python train.py --num_hidden_layers=13 --num_key_value_heads=4 --hidden_act="tanh_gelu" --norm="layernorm" --norm_place="pre" --rope_theta=10000.0 --parallel_block=true --init="uniform" --init_std_up=0.028 --init_out_by_depth=true --learning_rate=0.011 --weight_decay=0.0091 --lr_head=0.00766 --max_grad_norm=2.0 --max_steps=13741
Each number is 200 + 20 x the weight over its row's rms, rounded and kept within 0 to 999. Layers, rows and columns count from 0. The size before them is the row's rms in percent of the matrix's.

# v: layer 8 attention value, 512x512, rms 0.128, rows 318-370, columns 192-255
# o: layer 8 attention output (transposed), 512x512, rms 0.111, rows 318-369, columns 192-255
v318,091,192,197,194,203,209,200,193,231,181,204,187,223,203,208,199,206,186,213,207,183,190,230,227,202,210,200,203,158,199,209,215,179,191,206,198,204,181,245,181,166,190,193,172,184,223,199,237,212,164,214,197,204,196,195,204,179,219,182,201,184,227,225,159,195
o318,089,206,188,229,208,214,190,212,245,195,171,188,204,197,219,173,168,180,233,208,195,228,226,203,205,189,215,213,189,235,199,205,206,183,214,184,185,202,232,178,184,184,186,205,198,198,198,211,230,186,190,210,199,187,193,207,205,211,152,209,181,199,217,150,206
v319,090,214,191,157,215,194,203,225,196,202,225,222,214,192,224,214,191,211,200,210,207,205,218,193,179,188,226,180,196,198,184,199,198,162,209,175,187,209,200,168,213,223,183,207,210,206,193,180,196,174,205,196,138,197,220,195,187,201,188,179,182,199,230,208,235
o319,091,193,199,191,194,201,263,233,182,204,232,221,204,181,210,155,184,192,200,206,190,191,190,195,200,186,209,195,192,193,217,189,142,191,187,160,203,207,216,158,195,223,170,192,170,220,223,188,214,189,250,193,171,195,172,127,201,222,186,173,208,191,216,209,242
v320,095,193,182,205,213,205,196,146,205,222,218,180,213,198,208,205,228,229,175,190,192,181,194,186,198,229,208,218,181,192,190,203,178,213,236,171,200,196,207,178,213,230,169,220,190,175,219,207,216,194,175,188,160,192,208,198,210,187,187,224,189,207,149,181,196
o320,095,194,195,211,222,177,198,206,210,199,255,173,206,201,254,220,241,194,177,188,229,177,180,210,228,188,203,213,220,179,198,176,206,191,233,137,182,179,196,210,249,214,194,219,227,215,223,191,185,190,189,175,200,205,182,222,198,191,187,195,207,206,161,169,201
v321,094,213,184,212,208,189,199,204,175,215,174,203,210,174,219,159,187,170,208,202,186,209,237,196,181,190,193,189,227,196,195,174,201,210,208,176,227,167,188,224,225,233,198,179,241,208,191,191,239,212,212,194,186,214,185,190,222,192,157,212,197,214,231,186,246
o321,092,234,165,207,204,197,198,204,175,216,164,207,204,175,247,191,138,170,197,205,190,187,243,212,213,212,197,205,222,192,217,179,199,164,174,166,254,156,205,215,214,235,186,194,218,219,211,216,237,215,219,197,171,201,184,183,216,220,187,212,224,230,228,202,231
v322,091,193,202,193,215,198,210,203,249,198,215,194,187,182,199,181,190,211,175,157,230,186,150,180,214,161,190,209,218,209,180,196,180,182,233,216,176,226,197,186,206,188,169,179,190,177,164,197,173,193,205,173,230,224,189,206,198,171,189,231,241,155,200,217,195
o322,091,166,228,161,207,210,204,212,218,155,190,209,197,186,199,183,196,246,226,217,194,192,180,191,215,197,174,208,216,212,200,249,180,231,230,169,177,198,223,228,218,192,192,196,215,210,150,234,196,224,176,187,211,194,197,188,177,203,204,214,229,160,198,228,209
v323,090,177,212,164,189,193,218,176,159,175,201,198,193,223,187,212,199,225,210,174,209,227,196,214,215,190,208,219,199,191,198,220,201,202,185,194,193,185,225,220,228,191,186,163,224,196,163,182,164,169,207,170,214,192,230,201,215,215,210,176,146,186,202,180,185
o323,089,202,197,200,182,195,209,175,178,176,231,214,184,194,199,183,206,173,214,182,204,242,207,235,178,218,197,187,175,208,174,218,259,204,181,250,196,221,170,229,219,174,168,209,213,178,157,197,168,199,209,204,226,208,220,205,195,186,197,181,178,170,194,191,193
v324,094,193,207,240,203,226,210,225,200,219,202,201,159,182,187,201,220,235,196,196,216,194,189,195,200,207,182,192,184,177,201,198,219,231,197,187,218,220,210,228,217,212,210,192,187,208,170,193,190,189,226,207,208,199,224,163,177,203,166,194,212,198,195,200,187
o324,090,203,207,232,180,240,218,166,179,196,218,197,184,186,187,195,202,226,146,196,218,194,209,187,215,174,231,220,220,211,198,190,239,205,196,208,209,226,230,195,215,180,201,238,208,187,186,220,176,194,217,227,152,191,209,177,193,241,177,209,243,203,232,207,176
v325,091,169,175,202,188,183,211,210,202,187,207,222,195,204,188,201,205,163,211,227,180,233,184,245,211,193,205,194,163,221,179,211,197,183,227,148,188,189,206,226,187,178,184,209,175,210,211,165,236,202,199,198,188,174,194,203,187,181,158,219,199,177,221,205,172
o325,091,193,182,208,183,162,191,200,200,179,203,200,207,189,217,214,196,171,189,204,175,243,189,182,199,176,202,221,192,173,203,211,182,205,185,164,216,201,172,190,192,176,196,195,188,203,185,168,200,196,191,210,168,225,206,215,174,207,210,195,248,167,195,207,198
v326,097,173,207,195,179,196,219,226,180,234,210,202,187,176,164,157,206,238,247,218,188,190,215,199,201,208,199,214,200,185,191,223,175,182,196,221,243,201,242,188,206,164,211,152,184,240,162,180,179,214,222,219,220,213,189,185,209,232,224,209,197,194,218,204,223
o326,088,198,232,184,203,201,242,211,181,224,185,193,181,210,182,206,205,214,227,218,204,219,210,180,188,217,231,199,206,232,199,210,177,215,159,193,228,199,204,190,187,185,199,204,206,203,180,186,184,193,187,236,211,234,222,218,169,227,189,201,191,215,204,210,195
v327,091,211,190,190,208,190,202,195,199,195,174,212,200,196,209,214,234,195,194,197,213,190,196,220,192,216,198,183,202,234,205,180,185,212,208,218,212,222,213,200,192,200,172,227,212,193,191,210,192,199,239,217,246,236,190,199,217,186,179,216,214,218,182,191,150
o327,089,194,202,196,179,193,175,179,174,203,196,217,216,185,198,164,215,180,198,193,213,204,185,247,196,224,214,239,225,219,194,190,179,212,178,198,208,230,213,185,183,191,209,192,222,195,198,187,180,183,222,212,213,192,211,198,185,200,202,184,196,230,185,204,189
v328,086,175,193,209,207,189,197,195,197,187,208,199,203,187,221,189,193,182,165,176,179,172,178,212,179,191,189,221,196,167,205,165,180,207,158,175,189,207,180,186,239,237,163,181,191,177,194,231,231,193,178,181,223,227,161,219,236,159,190,196,246,188,207,167,184
o328,087,208,172,203,193,200,197,158,181,187,234,218,218,209,226,206,204,172,163,175,212,190,171,194,206,221,228,231,210,162,232,184,192,180,158,203,204,160,217,186,216,226,231,167,166,182,158,240,242,187,204,167,224,177,209,186,206,196,226,207,231,219,183,205,209
v329,089,174,145,189,211,138,201,206,215,217,201,207,214,206,230,205,201,187,182,210,176,193,168,205,176,206,210,209,190,181,221,182,226,182,190,180,221,186,195,193,211,207,172,208,240,195,212,190,227,247,201,189,218,190,202,163,208,171,220,216,182,189,199,195,199
o329,088,178,212,213,211,151,193,207,195,237,199,217,191,186,215,178,184,178,210,221,190,195,185,193,171,195,197,206,231,175,217,206,191,191,222,152,215,192,202,197,182,171,197,199,238,218,216,187,255,200,192,199,203,176,191,179,203,204,215,189,197,226,219,244,177
v330,090,205,204,174,225,205,185,192,198,152,198,234,156,184,166,205,213,238,207,165,200,220,193,177,194,230,227,213,178,193,163,210,186,195,176,227,194,194,176,201,218,233,192,196,202,190,216,189,215,212,214,180,240,172,178,192,179,185,189,195,159,206,173,234,222
o330,092,206,201,224,207,214,178,198,200,166,210,191,193,174,153,197,195,229,181,197,188,182,204,169,211,247,235,193,192,179,199,212,177,152,203,187,176,193,184,245,189,200,185,227,190,177,210,216,210,207,211,191,221,197,198,195,178,156,231,183,195,170,165,209,208
v331,093,218,193,217,169,203,196,214,193,227,227,208,206,205,221,174,196,197,206,197,212,224,199,204,190,216,197,199,210,188,201,211,195,176,212,192,217,171,199,192,195,232,220,248,196,194,179,219,232,139,210,219,204,178,170,218,201,188,228,212,183,195,184,199,207
o331,090,211,203,193,191,183,224,222,206,226,198,207,214,191,222,197,239,214,158,196,191,198,184,206,201,212,163,211,182,229,207,183,219,163,175,193,179,200,210,219,181,224,234,249,188,215,191,224,246,186,210,187,182,187,162,211,219,174,234,168,201,157,209,226,211
v332,087,249,172,203,202,232,212,162,191,222,198,216,192,235,212,216,202,203,198,186,208,195,168,214,206,222,190,191,164,204,213,179,221,203,185,212,203,191,189,181,213,202,237,191,206,179,214,208,191,207,204,218,182,187,221,191,186,196,189,191,214,224,202,155,201
o332,091,213,204,203,220,211,197,182,201,189,195,210,219,210,193,167,188,207,242,207,235,213,229,167,211,234,195,169,176,192,173,188,221,206,224,188,210,206,195,196,220,205,218,220,195,183,203,171,196,183,158,213,163,213,232,181,200,201,179,195,226,198,193,205,186
v333,092,179,185,204,203,185,175,199,184,226,210,200,238,183,214,218,203,200,169,241,214,195,177,205,180,159,209,208,204,242,175,200,211,183,167,214,246,203,173,190,192,224,198,213,199,195,216,189,156,205,198,174,201,205,240,211,199,211,218,198,207,192,153,202,171
o333,089,196,197,193,224,213,227,169,232,217,225,207,235,233,201,179,220,208,180,195,187,193,200,210,220,210,205,209,195,229,230,227,213,188,199,202,215,164,212,231,212,195,176,199,174,236,209,206,223,158,198,189,210,197,203,222,216,213,223,178,194,179,193,209,182
v334,091,199,193,211,195,169,188,222,174,220,158,179,186,203,205,214,172,167,175,212,146,191,199,186,182,189,179,168,163,171,213,208,217,246,229,207,210,222,213,194,221,218,201,236,190,214,198,205,208,166,201,206,187,152,203,185,232,186,202,219,201,202,230,176,198
o334,089,214,188,183,185,198,195,211,165,228,190,218,180,175,206,206,201,196,158,181,221,178,204,200,187,186,215,226,186,214,243,172,208,218,223,202,184,211,207,220,216,219,209,194,188,174,188,200,241,182,181,211,195,178,175,174,228,191,218,232,226,207,216,179,212
v335,092,175,184,209,227,219,198,201,231,201,225,182,165,205,179,212,180,206,192,222,208,200,162,211,202,199,187,197,185,195,233,192,190,211,198,192,225,159,188,193,189,158,192,215,202,173,218,201,174,177,189,196,200,182,169,183,202,192,207,174,210,231,223,186,208
o335,090,188,191,205,164,199,225,198,246,205,220,217,148,187,214,188,205,172,201,200,171,197,202,197,233,185,161,187,216,171,182,173,195,209,184,221,208,172,204,212,186,171,189,227,189,180,243,188,205,211,192,208,178,180,193,188,211,192,227,213,245,236,232,211,179
v336,088,189,211,216,244,199,174,184,224,224,185,182,208,186,201,205,189,187,197,197,196,209,221,195,192,232,162,201,199,212,213,213,197,196,197,230,189,179,193,231,186,206,222,164,214,201,178,185,199,218,222,196,209,209,183,204,165,187,189,202,189,178,189,195,230
o336,092,208,198,205,236,200,208,181,226,222,171,188,207,222,221,199,192,176,169,196,232,192,205,204,217,221,178,218,204,227,216,174,204,193,203,230,186,138,216,208,179,208,236,174,195,182,192,204,235,184,198,207,198,194,170,197,168,228,204,199,190,178,219,235,209
v337,090,184,228,193,217,175,220,235,185,159,181,154,200,211,234,235,208,194,209,179,191,190,175,216,222,212,165,224,222,196,210,179,198,203,221,221,228,195,194,193,202,228,221,182,211,220,189,230,193,198,180,173,187,191,212,212,215,238,195,193,192,195,188,186,202
o337,091,187,201,181,210,209,217,222,204,192,211,182,212,219,193,201,252,183,228,187,223,166,186,192,212,184,158,217,194,199,205,195,193,198,177,197,216,178,175,196,209,231,194,190,224,203,213,218,231,177,193,195,188,209,214,198,221,224,236,209,194,205,187,205,190
v338,089,181,239,190,227,186,262,194,182,186,223,123,195,198,237,214,175,183,193,207,207,187,220,226,191,210,198,184,203,212,219,213,191,203,183,175,198,202,234,152,165,205,205,212,200,222,200,189,198,200,192,194,188,190,197,175,164,219,230,192,193,211,198,216,201
o338,090,211,231,185,220,192,210,227,173,176,222,132,225,236,201,174,199,174,194,227,185,218,233,233,209,205,218,212,226,221,227,212,202,186,171,172,212,199,238,186,187,179,187,216,203,229,184,186,218,229,198,186,192,187,210,189,124,224,219,188,220,209,189,172,218
v339,090,187,195,187,149,190,164,192,204,197,182,191,202,200,217,201,201,204,188,202,211,198,226,214,192,220,209,195,190,228,197,179,155,209,190,173,222,214,190,202,211,196,222,208,179,200,165,177,209,210,179,199,204,199,180,189,179,193,203,172,255,201,202,179,210
o339,089,203,218,202,167,214,184,200,246,226,203,191,210,171,222,236,189,191,191,199,197,201,219,179,182,219,211,186,206,203,174,192,181,198,200,180,190,213,171,185,192,226,211,217,197,206,187,193,197,200,165,203,185,214,197,180,196,179,196,176,216,186,214,202,213
v340,089,162,205,223,184,215,180,216,197,192,205,216,191,216,159,201,217,176,202,210,229,172,197,221,166,194,211,200,213,233,159,189,188,186,200,173,189,211,236,220,169,215,173,166,198,219,243,212,192,174,240,167,209,178,198,210,225,220,180,177,204,227,198,196,245
o340,090,218,218,211,184,216,218,199,187,195,221,222,183,213,187,203,193,165,168,192,224,196,201,178,207,168,179,220,206,213,223,202,214,211,189,206,243,193,221,198,185,203,178,199,199,186,234,232,177,196,210,193,203,187,179,191,221,188,157,208,212,202,185,233,228
v341,096,205,191,202,205,226,191,188,217,234,191,171,194,195,205,193,212,169,196,191,213,182,168,227,179,213,202,223,186,196,210,182,173,201,198,189,187,203,194,200,186,208,195,205,182,195,209,215,226,225,237,212,196,235,194,177,197,236,209,179,208,208,217,191,221
o341,086,221,191,174,203,218,193,178,186,209,197,182,211,213,259,237,217,162,175,174,195,173,231,227,207,168,172,208,182,199,191,203,213,202,200,186,186,218,186,178,168,209,214,192,196,178,212,205,212,205,216,223,197,220,221,215,184,188,204,198,198,205,191,197,249
v342,088,189,188,174,193,212,194,193,217,219,198,182,190,213,213,246,178,184,216,195,202,211,211,187,151,166,183,189,162,174,222,219,211,226,174,214,193,209,186,200,176,202,244,214,181,224,230,200,200,209,186,157,202,235,206,213,200,182,191,238,229,193,163,208,174
o342,090,202,203,170,194,187,179,184,224,207,214,161,206,180,218,218,182,211,215,195,175,218,196,254,199,195,175,194,194,157,222,199,217,185,162,239,201,186,151,157,181,191,198,180,202,217,191,185,185,218,221,226,174,198,190,194,218,178,188,247,210,159,176,191,218
v343,089,209,225,181,197,193,223,217,179,211,245,223,231,194,202,194,194,187,210,234,216,189,185,198,205,165,209,198,190,175,190,166,182,222,190,228,230,167,172,239,165,207,208,219,190,186,224,224,206,199,198,201,206,232,188,180,192,169,173,227,189,235,171,191,226
o343,089,214,223,182,181,179,225,226,190,200,243,232,207,176,209,224,172,176,201,196,185,181,191,150,199,188,218,189,192,221,217,178,205,180,182,211,188,178,179,237,150,190,177,206,202,203,186,211,212,190,230,212,205,189,190,205,222,213,201,254,201,210,209,200,183
v344,091,209,167,190,186,237,235,208,191,219,205,187,188,192,240,224,203,204,159,206,201,202,196,181,229,194,180,187,171,204,163,222,180,185,199,194,238,200,196,208,200,184,197,198,200,182,226,187,197,237,213,154,211,189,214,197,197,212,174,202,201,185,227,205,181
o344,091,235,149,189,186,224,207,192,175,184,222,176,215,165,233,173,205,220,196,232,213,223,164,201,187,222,209,174,224,228,203,242,199,203,235,205,224,169,204,189,193,185,191,226,197,185,202,154,204,188,200,200,209,226,191,242,213,222,199,224,196,209,197,223,202
v345,091,217,212,182,175,214,213,186,197,166,214,191,184,208,194,193,171,206,179,197,182,182,215,188,205,200,190,163,188,208,166,171,216,204,207,216,198,210,181,204,207,231,210,148,214,191,218,185,230,180,200,228,191,201,177,194,205,193,211,226,186,217,209,195,195
o345,093,209,211,202,178,202,212,228,204,182,195,196,215,201,220,221,212,151,174,200,223,213,218,198,213,197,223,167,195,178,181,185,195,204,224,223,196,233,159,213,178,229,179,172,185,200,190,200,227,184,202,221,200,226,187,187,229,200,220,240,200,219,160,183,209
v346,091,221,232,208,189,211,204,237,242,221,202,187,201,182,209,211,178,223,181,210,204,230,184,213,207,196,205,205,182,220,224,231,204,178,203,227,203,203,189,215,207,191,189,197,188,216,167,201,226,206,170,210,211,184,245,217,200,189,193,200,177,170,160,195,175
o346,092,220,196,169,172,208,166,191,237,167,206,202,183,208,169,180,174,216,199,217,205,197,202,223,195,147,201,204,189,218,198,192,177,190,188,195,214,168,181,198,206,209,197,219,187,204,221,219,194,164,186,212,222,197,218,201,223,208,210,176,221,194,175,210,173
v347,091,181,222,222,198,226,196,235,179,218,199,202,211,222,198,214,181,227,182,222,173,185,160,235,210,166,181,214,233,211,214,195,221,202,214,221,203,201,225,228,215,188,194,221,205,224,176,189,188,178,193,205,161,238,206,194,214,183,190,174,184,236,204,213,228
o347,092,200,190,208,176,222,223,185,219,204,210,194,219,256,182,201,172,203,195,218,188,231,182,228,213,203,143,192,224,264,205,171,208,200,215,239,192,182,201,208,199,174,206,227,189,208,212,205,224,205,193,190,148,226,201,193,226,195,195,202,185,207,197,233,202
v348,089,205,189,144,230,211,193,221,259,200,176,189,200,192,197,217,199,187,173,165,160,212,192,213,203,164,216,180,204,195,186,162,211,189,201,190,237,213,210,200,188,196,165,171,217,180,188,200,221,210,210,189,175,174,185,220,201,152,208,201,156,193,211,179,194
o348,090,198,191,191,214,219,161,194,240,203,168,183,224,188,200,214,190,181,193,160,211,163,217,220,201,174,213,169,214,187,201,197,170,210,188,169,242,237,202,179,173,219,167,180,217,192,190,207,222,166,232,204,174,198,228,229,202,174,207,203,181,160,180,188,197
v349,092,217,210,187,173,167,212,160,211,196,218,221,188,192,196,208,182,234,175,198,212,192,194,204,179,211,158,186,222,231,194,191,203,201,194,195,180,217,237,217,208,197,182,205,199,189,203,223,191,242,198,160,207,201,218,211,190,222,201,207,216,208,171,206,199
o349,090,213,191,206,186,157,196,176,211,167,201,207,185,191,218,207,180,220,192,203,220,141,170,206,187,180,175,219,197,214,199,213,208,239,173,176,237,233,183,234,206,208,208,197,168,200,212,223,196,251,191,188,211,246,217,179,180,200,199,206,172,198,210,197,212
v350,090,169,224,192,179,169,199,193,171,233,213,200,220,203,162,200,163,159,214,164,202,203,174,145,198,219,212,197,226,216,216,202,203,237,208,189,220,239,195,227,205,164,210,173,201,202,188,237,200,225,255,198,222,188,195,179,213,188,217,193,228,200,220,199,190
o350,088,166,227,185,192,168,195,214,175,226,222,237,182,195,177,233,207,165,192,208,196,217,215,158,165,215,179,236,230,207,214,228,223,203,217,166,200,202,187,236,185,203,205,210,195,210,175,210,161,215,245,205,202,200,214,195,208,192,190,207,206,180,205,152,200
v351,096,182,224,196,176,162,239,162,193,219,223,190,171,222,189,225,216,201,203,227,186,236,208,167,191,160,183,211,194,221,208,210,203,190,187,215,195,236,202,182,208,223,157,218,189,146,214,192,197,170,179,190,216,178,168,183,198,206,191,208,184,176,186,160,188
o351,091,169,242,217,186,204,197,185,162,215,208,163,194,236,176,198,176,176,196,230,199,178,179,215,188,182,186,209,157,207,177,202,207,151,190,186,221,194,210,170,212,222,164,224,211,216,190,222,226,186,234,168,195,221,190,218,178,175,227,228,161,194,178,199,165
v352,093,189,206,177,190,178,168,192,223,201,226,228,190,187,181,222,157,194,202,195,188,187,204,182,204,184,192,217,219,200,176,173,214,199,202,205,197,228,187,204,200,159,173,193,211,181,196,197,198,161,180,218,179,225,212,217,190,204,184,192,209,186,178,202,214
o352,094,225,212,185,188,164,196,166,201,213,204,185,206,216,195,219,179,188,201,161,198,211,192,177,215,221,185,208,213,214,219,196,201,194,231,161,195,236,172,212,224,182,181,221,182,197,180,223,197,182,196,206,177,215,235,191,176,216,205,189,219,206,195,194,195
v353,091,192,245,215,204,223,185,230,209,185,194,197,175,186,212,181,187,183,197,185,205,167,202,240,216,188,214,210,179,163,210,197,216,197,205,225,169,157,199,205,220,199,232,215,186,206,211,186,166,178,200,195,170,237,227,221,235,222,208,222,190,217,208,208,230
o353,088,235,235,206,173,204,199,196,195,207,221,191,157,186,210,174,193,206,217,177,189,200,182,203,212,208,202,191,176,201,173,203,170,173,203,229,196,156,207,211,170,193,218,205,187,194,212,196,185,185,229,162,173,180,213,213,204,206,197,221,227,203,222,211,219
v354,092,157,189,193,192,187,204,157,209,220,214,236,202,194,207,218,179,192,149,213,194,239,203,221,225,180,194,206,182,218,226,173,210,194,180,209,195,172,206,225,196,164,208,226,227,222,190,180,213,206,196,201,215,161,171,183,192,205,203,181,197,205,188,208,195
o354,092,153,183,198,197,210,204,187,216,219,210,229,190,219,179,203,177,198,192,188,210,222,205,206,212,194,179,186,177,185,188,211,223,194,208,210,252,177,203,229,224,189,191,217,197,179,195,193,207,191,140,185,172,173,170,167,182,181,203,204,181,231,192,187,194
v355,092,193,220,162,201,203,220,210,220,216,220,193,174,215,220,218,215,233,221,197,191,262,216,203,225,175,206,231,220,192,192,194,230,182,180,213,202,221,167,222,179,201,177,216,212,190,242,190,170,203,212,229,222,210,184,260,189,196,205,220,211,203,174,209,191
o355,092,222,200,195,207,193,224,226,208,227,211,206,173,206,217,227,189,194,212,192,207,216,221,180,218,197,201,163,229,180,181,177,226,192,161,238,205,206,157,208,206,216,200,198,192,214,246,224,199,223,240,205,218,181,171,202,212,243,199,199,213,167,166,158,176
v356,091,149,201,240,211,200,194,206,229,204,197,198,194,187,182,214,184,218,188,204,202,219,174,213,185,245,193,198,160,208,188,194,178,190,174,211,202,214,187,179,164,172,206,180,203,177,203,180,196,164,213,184,190,182,274,163,214,184,190,205,204,185,204,172,206
o356,090,178,196,221,213,185,207,189,233,181,194,221,193,169,165,199,186,225,208,175,198,243,196,215,193,209,193,178,164,197,197,196,212,206,176,232,223,195,176,216,190,215,204,197,189,198,208,214,203,190,182,181,216,193,261,167,247,170,195,187,217,173,176,193,205
v357,088,208,225,201,203,195,209,203,212,224,232,196,181,237,207,212,157,107,206,228,176,170,173,175,171,193,215,198,224,209,152,152,196,184,226,221,199,184,202,183,204,205,183,205,195,176,199,231,194,232,180,170,201,229,215,204,191,199,190,195,221,189,220,192,187
o357,090,164,208,173,210,233,202,208,205,226,204,199,157,227,205,228,213,163,204,199,191,202,187,183,171,218,213,232,243,217,179,156,184,166,186,216,181,197,192,226,204,171,194,170,202,184,155,224,190,227,206,195,178,203,176,179,203,200,174,211,196,180,225,197,167
v358,093,207,238,205,189,193,209,229,222,200,215,187,217,185,201,217,184,221,192,208,200,191,195,212,215,160,174,213,190,229,209,164,189,205,166,195,188,193,204,169,214,209,206,190,191,181,202,211,177,182,254,232,183,223,175,186,192,206,152,238,239,202,172,174,184
o358,092,178,214,228,229,186,191,230,181,208,219,215,205,206,191,167,156,190,202,193,172,190,209,239,187,194,182,209,189,231,208,176,186,197,188,205,187,186,200,187,214,224,197,212,198,171,172,166,172,198,238,233,190,224,206,181,228,212,203,182,219,196,163,185,199
v359,086,192,224,193,176,202,211,174,245,176,222,223,204,153,202,179,208,216,187,185,192,190,193,184,231,200,167,230,186,186,200,208,179,187,204,219,216,234,217,227,175,171,194,181,198,202,223,181,219,201,182,215,219,201,219,211,220,173,166,202,161,230,222,205,228
o359,089,221,220,174,191,173,226,190,226,173,214,196,215,186,206,191,195,181,241,202,237,201,186,214,217,161,218,211,229,202,173,221,224,188,211,229,200,200,226,213,189,186,210,208,170,196,203,209,221,209,177,190,211,191,200,227,200,183,214,163,169,227,181,192,204
v360,089,163,176,180,250,208,192,218,208,161,201,164,230,237,225,189,196,203,193,200,212,221,180,212,189,201,168,242,207,198,232,249,179,191,186,176,165,209,176,243,190,186,207,190,171,169,218,198,205,207,212,206,189,203,202,184,227,177,202,195,183,206,168,171,216
o360,092,136,193,195,228,205,210,198,220,207,199,194,212,206,216,188,226,197,185,218,185,185,208,201,218,185,196,207,179,213,191,243,157,199,202,203,198,200,191,228,238,210,197,203,203,180,199,243,213,177,197,188,217,195,203,173,198,166,197,185,199,200,190,218,199
v361,096,199,183,201,183,207,178,184,229,188,195,177,212,235,191,163,191,213,181,190,220,245,215,186,188,246,196,203,244,196,212,192,187,190,221,217,182,209,196,202,206,190,200,213,155,236,228,229,216,252,211,226,225,200,193,187,199,165,186,205,211,228,195,198,181
o361,092,198,183,186,175,161,217,181,231,183,186,209,215,198,215,241,191,208,205,193,218,223,180,210,203,236,185,177,230,231,236,187,176,199,241,196,186,204,224,232,189,247,238,190,195,200,238,200,213,199,183,210,232,201,211,220,157,178,178,210,210,252,198,207,200
v362,092,199,196,191,219,182,206,211,176,197,206,174,218,216,221,187,179,214,199,231,216,189,220,211,212,210,206,227,217,195,189,207,219,235,180,218,206,206,196,206,237,221,190,197,195,206,171,203,210,165,199,196,215,225,167,186,197,247,209,185,211,205,189,187,168
o362,089,209,214,181,233,159,189,207,190,191,221,183,246,175,222,202,178,189,199,222,212,196,178,200,185,226,214,216,216,200,161,203,243,221,193,240,195,193,219,181,232,202,211,175,197,203,181,198,173,185,186,191,192,224,158,190,183,203,210,222,214,201,216,204,155
v363,091,209,195,189,206,236,209,200,211,214,192,239,197,207,220,176,227,205,220,155,186,193,165,211,172,187,163,189,214,213,159,212,177,217,167,198,194,174,241,207,186,176,195,235,203,197,192,172,192,231,211,201,209,198,190,190,188,192,217,205,179,205,179,223,187
o363,091,209,217,175,213,257,195,171,200,183,165,217,192,243,233,231,192,237,186,174,237,191,167,221,214,223,181,233,164,182,216,215,212,217,170,209,215,184,194,199,205,192,177,200,189,213,206,210,227,239,218,189,210,199,190,220,208,186,184,193,202,208,223,194,177
v364,098,215,189,180,172,156,190,214,224,184,182,179,203,199,209,209,163,218,220,226,222,182,164,188,180,243,230,160,203,214,196,197,241,230,198,181,188,173,200,217,216,170,185,214,192,214,210,243,221,180,196,156,184,219,197,202,221,206,212,224,208,170,230,193,159
o364,095,176,161,180,193,140,200,168,193,216,196,217,198,198,180,219,166,213,239,179,191,196,175,194,185,231,202,188,184,199,187,195,248,211,199,187,196,161,183,222,209,183,201,228,179,210,208,195,199,180,214,190,224,203,145,188,241,204,189,219,194,196,229,210,172
v365,089,224,208,188,212,189,171,186,217,205,210,173,180,177,222,198,211,206,193,195,230,185,196,222,211,199,233,228,200,166,215,193,176,214,220,214,227,166,182,198,207,207,194,242,193,207,193,174,189,209,193,234,203,222,182,203,222,205,172,214,168,198,192,197,206
o365,091,225,207,178,209,187,215,226,225,207,206,199,197,176,194,193,185,189,203,230,204,186,182,243,220,217,212,175,183,186,186,199,158,230,185,231,210,186,178,216,211,230,216,216,204,216,217,191,198,195,188,196,182,217,190,206,255,192,207,215,192,208,206,210,209
v366,089,225,167,209,224,164,218,193,183,207,230,204,210,159,178,189,217,175,207,222,212,191,222,192,212,197,233,204,153,207,169,213,185,190,199,183,183,194,218,209,217,201,184,201,192,193,193,166,185,225,238,238,225,153,218,183,213,229,203,167,171,198,174,212,235
o366,090,201,155,244,205,175,224,216,199,180,203,210,215,169,181,219,181,181,207,206,194,189,197,191,213,190,238,187,159,219,179,218,180,188,220,186,195,186,176,185,196,196,181,218,182,209,205,187,177,203,235,204,213,181,201,210,221,203,193,180,192,192,208,208,193
v367,091,190,195,185,201,206,188,192,217,184,225,194,210,202,230,208,204,191,176,234,197,212,222,217,204,215,163,215,176,187,172,192,229,201,191,202,182,200,185,187,247,217,174,211,187,196,208,237,204,194,191,235,215,217,222,240,200,220,227,192,216,197,200,202,199
o367,091,209,189,221,218,222,207,170,224,146,208,171,207,200,197,189,209,196,199,212,176,198,194,179,211,206,185,192,199,172,221,206,213,217,210,228,192,179,177,208,231,232,191,194,184,178,189,236,221,196,237,219,217,204,216,238,201,196,220,176,224,195,218,217,213
v368,093,195,202,191,211,238,175,197,211,236,207,189,198,222,196,178,188,177,205,187,217,191,171,218,180,193,255,212,239,173,204,185,202,187,195,194,178,231,171,179,231,222,223,209,204,190,183,187,213,172,204,213,173,159,171,170,188,156,209,179,214,230,212,187,209
o368,093,172,188,214,205,216,188,227,172,186,196,179,190,201,185,181,202,155,208,195,244,197,149,219,209,221,199,206,221,195,184,190,199,186,235,151,184,256,176,201,211,216,206,227,196,174,182,177,185,194,166,201,172,172,176,193,216,193,216,159,209,201,212,197,178
v369,089,193,179,185,208,190,227,200,171,187,212,188,209,169,251,196,193,206,163,206,165,217,210,197,197,212,192,182,187,219,171,164,184,202,220,205,194,248,175,220,208,214,225,234,210,192,187,196,202,167,193,196,206,186,193,223,207,205,210,182,192,186,157,215,204
o369,091,194,155,148,227,214,205,191,147,189,204,175,197,195,213,172,221,195,167,201,211,205,207,205,218,218,208,187,190,201,172,189,199,212,189,226,205,227,167,197,219,206,240,228,219,248,213,169,194,164,209,198,190,183,189,196,215,212,188,190,203,218,199,219,181
v370,087,197,192,220,224,173,197,164,192,204,167,211,214,245,237,182,188,192,170,201,215,216,200,220,216,201,223,188,213,180,229,207,191,190,197,219,213,215,234,183,199,198,198,195,204,185,207,205,223,201,193,166,220,196,193,170,170,182,208,196,238,199,206,193,200